{
  "num_hidden_layers": 14,
  "hidden_size": 320,
  "num_attention_heads": 5,
  "num_key_value_heads": 5,
  "head_dim": 64,
  "intermediate_size": 960,
  "vocab_size": 4096,
  "hidden_act": "squared_relu",
  "norm": "rmsnorm",
  "norm_place": "pre",
  "norm_eps": 1e-06,
  "positions": "rope",
  "rope_theta": 291000.0,
  "rope_fraction": 1.0,
  "qk_norm": true,
  "attn_scale": 0.132,
  "bias": "none",
  "tie_word_embeddings": "early",
  "parallel_block": false,
  "extras": ["local attention windows", "shifted keys", "value embeddings", "hashed n-gram embeddings", "a smear gate", "an embedding shortcut", "learned residual scales", "skips across layers", "capped logits"],
  "init": "orth",
  "init_std_qkv": 0.0284,
  "init_std_o": 0.00537,
  "init_std_up": 0.0284,
  "init_std_down": 0.00537,
  "optimizer": "muon_variant",
  "learning_rate": 0.0181,
  "beta1": 0.9,
  "weight_decay": 0.0074,
  "lr_head": 0.00975,
  "warmup_steps": 0,
  "schedule": "wsd",
  "decay_fraction": 0.892,
  "decay_shape": "linear",
  "final_lr_fraction": 0.0,
  "batch_tokens": 131072,
  "max_seq_len": 2048,
  "doc_mask": true,
  "train_tokens": 631300000,
  "max_steps": 4817,
  "dataset": "wikipedia_en"
}
Each number is 500 + 50 x the weight over its row's rms, rounded and kept within 0 to 999. Layers, rows and columns count from 0. Numbers have three digits each. The size before them is the row's rms in percent of the matrix's.

# layer 6 MLP down (transposed), 960x320, rms 0.0911, rows 938-959, columns 256-319
099:495494437493536511436498539574489490541462530502521547495518451462580481563520441427504488451499499563459564497520380410523425524615578496519503467470503500476466591471471509445508557593588492
097:595475525553532512502529506520456578575481481425551492530550484465435392548501433494541445555504514470554562511579523528493501555517512477480493562557545452451432521418459529530447473414458469
107:499476492510459493522569445539523528462599510427478513470436508508445511482434485544468503537565570599551421545434462451587438494442456525547519512531484542540528518476532489463545494548508488
102:496518484509508559499596536527494504533589524507483470509531520513549430557506494492476488445500503481507506447537523498522556441496475529419493520434448433493433452480441517485510408479439368
103:574467508481574553523549416476493491512502470508501526534491615437545518503503594420446551479470497574417526474440475455515562474486528506466589539505621480491431480494522464545473538613562503
093:414525601466481470594463550402472419465524525452424526553473448450589561541536505512485444483614484498441443461535521478519562518511450546403458493454477436514483447541502526432527547553447427
100:465584453499514579488464411579498493555441503487570514496490488466543519503613459493550466549539478514458476468552489451527447522560446491465457381544602487471473405466460532501472542456513421
088:517479479487510435503486474442522536569547509545506422433541590513406590534459530509527436538468469506608433523553434545553457474386485547481541478503482425459473518529400497564527514478494501
098:513485531555539567556497530577560574556437535503418524478604418512520480562468507464535473538544485556434565500504566495437505503497505422471539492537470530559432577518469492456411536455460581
100:557601482593484492471392416487447457508414489438507530543492486538529538449508500548392538546426558489493481529485519485456560507530496462461505544431421410508502508407556534523534452506478567
097:398443534474541524477453433463604579452573492472441503433507441508499472415531547498448478546513509561505526556419510423500576462546532460441522542460607560534392548501485436442533507584534506
102:506477573516499517473452500553445527477530526574517435601539500555522509585490563542448562533554600580371428596534486452493532438519453499496524551504490531575473440578507525465400488496372601
091:520473453627500408513591503537488478460422556446407533520492577524593472510569460483498417486524569561490475466564486540630448538397432453533542477561518499445486450486407441396409503471484506
096:488549538511490566511456446586469419434529480452518490510537553462477505447549530511466476531463490497494477484496436452512446490582404511412592563489486468542486500511458512537513469515492527
106:592481526515537438504516529415515498442497400522470447525459489516557418513476543510461481468533442505583518485459528499414526514576439506505485471410504456507537478519504468550581386489427510
103:414576437539496568532479465573517532438476441528468606542409484503558482525426488567477562549440470544498459545608406564419492540447548513530557480451508489494491427561477518570558529541512481
102:453490581487482518460393492476552621415466384464519437635478455455453474491566509523585562467555585536539483530557474495537618489507423552453540549451514438485498464497435623502477548438445448
092:446494503635525502546534572471455478503547486520507474498505440483433539473459545405573524437497516454461531540551503409541526504397533564547529588473495463506368485513398492524458496459453499
099:434501517437524521578409471402580398557479481423458483506545477443431516481528544470507583480517479443518490499504451460464547586509536525452397527525474536594410487471474441496429464452492483
098:490538542434509436508400465476492489543418529493527435433433478438525619467476470498440460494569474462470499529486496411524535510560502475480572425499486518502534583524502484440523507542439564
098:529534472632613545610455501434436533509487569531463549485501509481527559529475449569481509543512497451547557529557511430554500503483416579524508406597475476479569475418413460513563468509516542
096:540578559445431538608469502486582407480620460514483467472503375522462567463583467576509446501494526394491396548508528536494499464527522531482575478455478517438468457567567417489463505487467410
# layer 6 MLP up, 960x320, rms 0.157, rows 939-959, columns 256-319
097:518468435493391426440591520513506572491546514517521450452509396524551478566441539466470452566516486461467488545571531540543540396447532479502550579508454401484504498458542472478560501381499604
106:453498537556492455441539587568511494337565414451434557483461573501436479499415536509462432524470474519529506500474489488548458533561409531408447515488483404476474525391473418458560477549546559
100:457508467522496584483561602586469439534597422426482572441536513511528491440517546519498387456506512473615590487580525492458556469438423513465560497459490415486434455509509589448501509442472481
102:501550470478470550529533500458487507612496544380420430525439471558524456566561386455470486517495475462510407517523557432488558364449469562548500484504515439524396620580491503559456489543490535
095:500540526494469500464448452461544471449401531578511449459534493449586494556501497482456556511485519564482510600593492514461516546616530521474502536473531543534588482437541461485511455522447494
101:493548488502464560412486443535525505469463477356514442493515576490449543501536544423457499541418535521562500487373582491568418484510562453487482464474500503541460457442451460460539508514579490
095:547537489517540556453590523421607488556485579534540468507521463502541502435412554487539478542520504547450497405425495512548495489599549454471544590491570597525545469484503515557510461483420478
098:440605483497488579510508530554495536422468455448457472505571481454569558622464412505523503508587513473469574516549500536445466491442472504496462500477499513458457572421474503478502542452513460
100:464522507537434516460474464510518469432443520434433565519510551491452524516464558603529499523480494524472509432467458503486448481560408359520518542493470394574500500425447473465552420494457474
098:428497444505523462502534558573562578451527564474484667432524447437481554543534481631475490610435536523464441558491481493522576478533530519506503451443569495515473556486465472457459579512467474
104:475391503486460437494490511498421480401456431456457514405485528560488591594575519495465614537496529525461518501481503492510465500486463504570565528534514509498449457556428459519483520472569603
085:538523440523546441455491526459514497504482564490420484463573416496534494453503506479508462569528535566567480461550374524510604508502478496518495537536572659428442516436508459502486448468463485
093:480507431516557582529493589532541493391444418534467505565411545542411638557471388426530416417454486495490544506548514523566424529497426486476504509515492548465437495473445416521587528486437451
108:536528414514479519449573478490478471478516454521485441568463501458595520497560538472489487436586472481530460495507556481497507503549445446527512573455431457541497490475492531530496396493539487
107:453507512501578590438528424519504499513497476567495440543445447439500489569515525457526522420449498501463486589499478503518510487529459548522545515449550417493578475454508504511474533463498529
097:607409571559599456564481498454507592459463494460380470440420481614509488480557510538453411474530504583441581468418558438507455500422503511484468525487523489549417537543467451496507478483380508
091:509533453450402460580435439470489505488548417379526513381471557411486474524418511573454511594547478488474524621571558528555354452444499443457446530556626474479454436479539476460401404474510555
102:481432404531421580548455451538463482582570495555493512522520560541374545491496511498530544407525519499410542553617426550518584452451466483527460513549423519541437451448588459445490604460474454
096:571542541546502539460580473494438545418563534474505483596526593578536546468511553520574442505515479416479526520491485473491405493511495449551490513465559426497415501553530448503540521460485518
099:564572552478521494561543545471459516517515500523509566534498534505530444487605488524508538521500568498575447508542519434530544514543547477477380462504390496537478338422499550467510443532469493
097:502426522373348494508505483484527437520506543486542488516591468533517597506511451456537493488592521461522486463515427544433445487459398567444560480436608441548536412480496450405503443439496399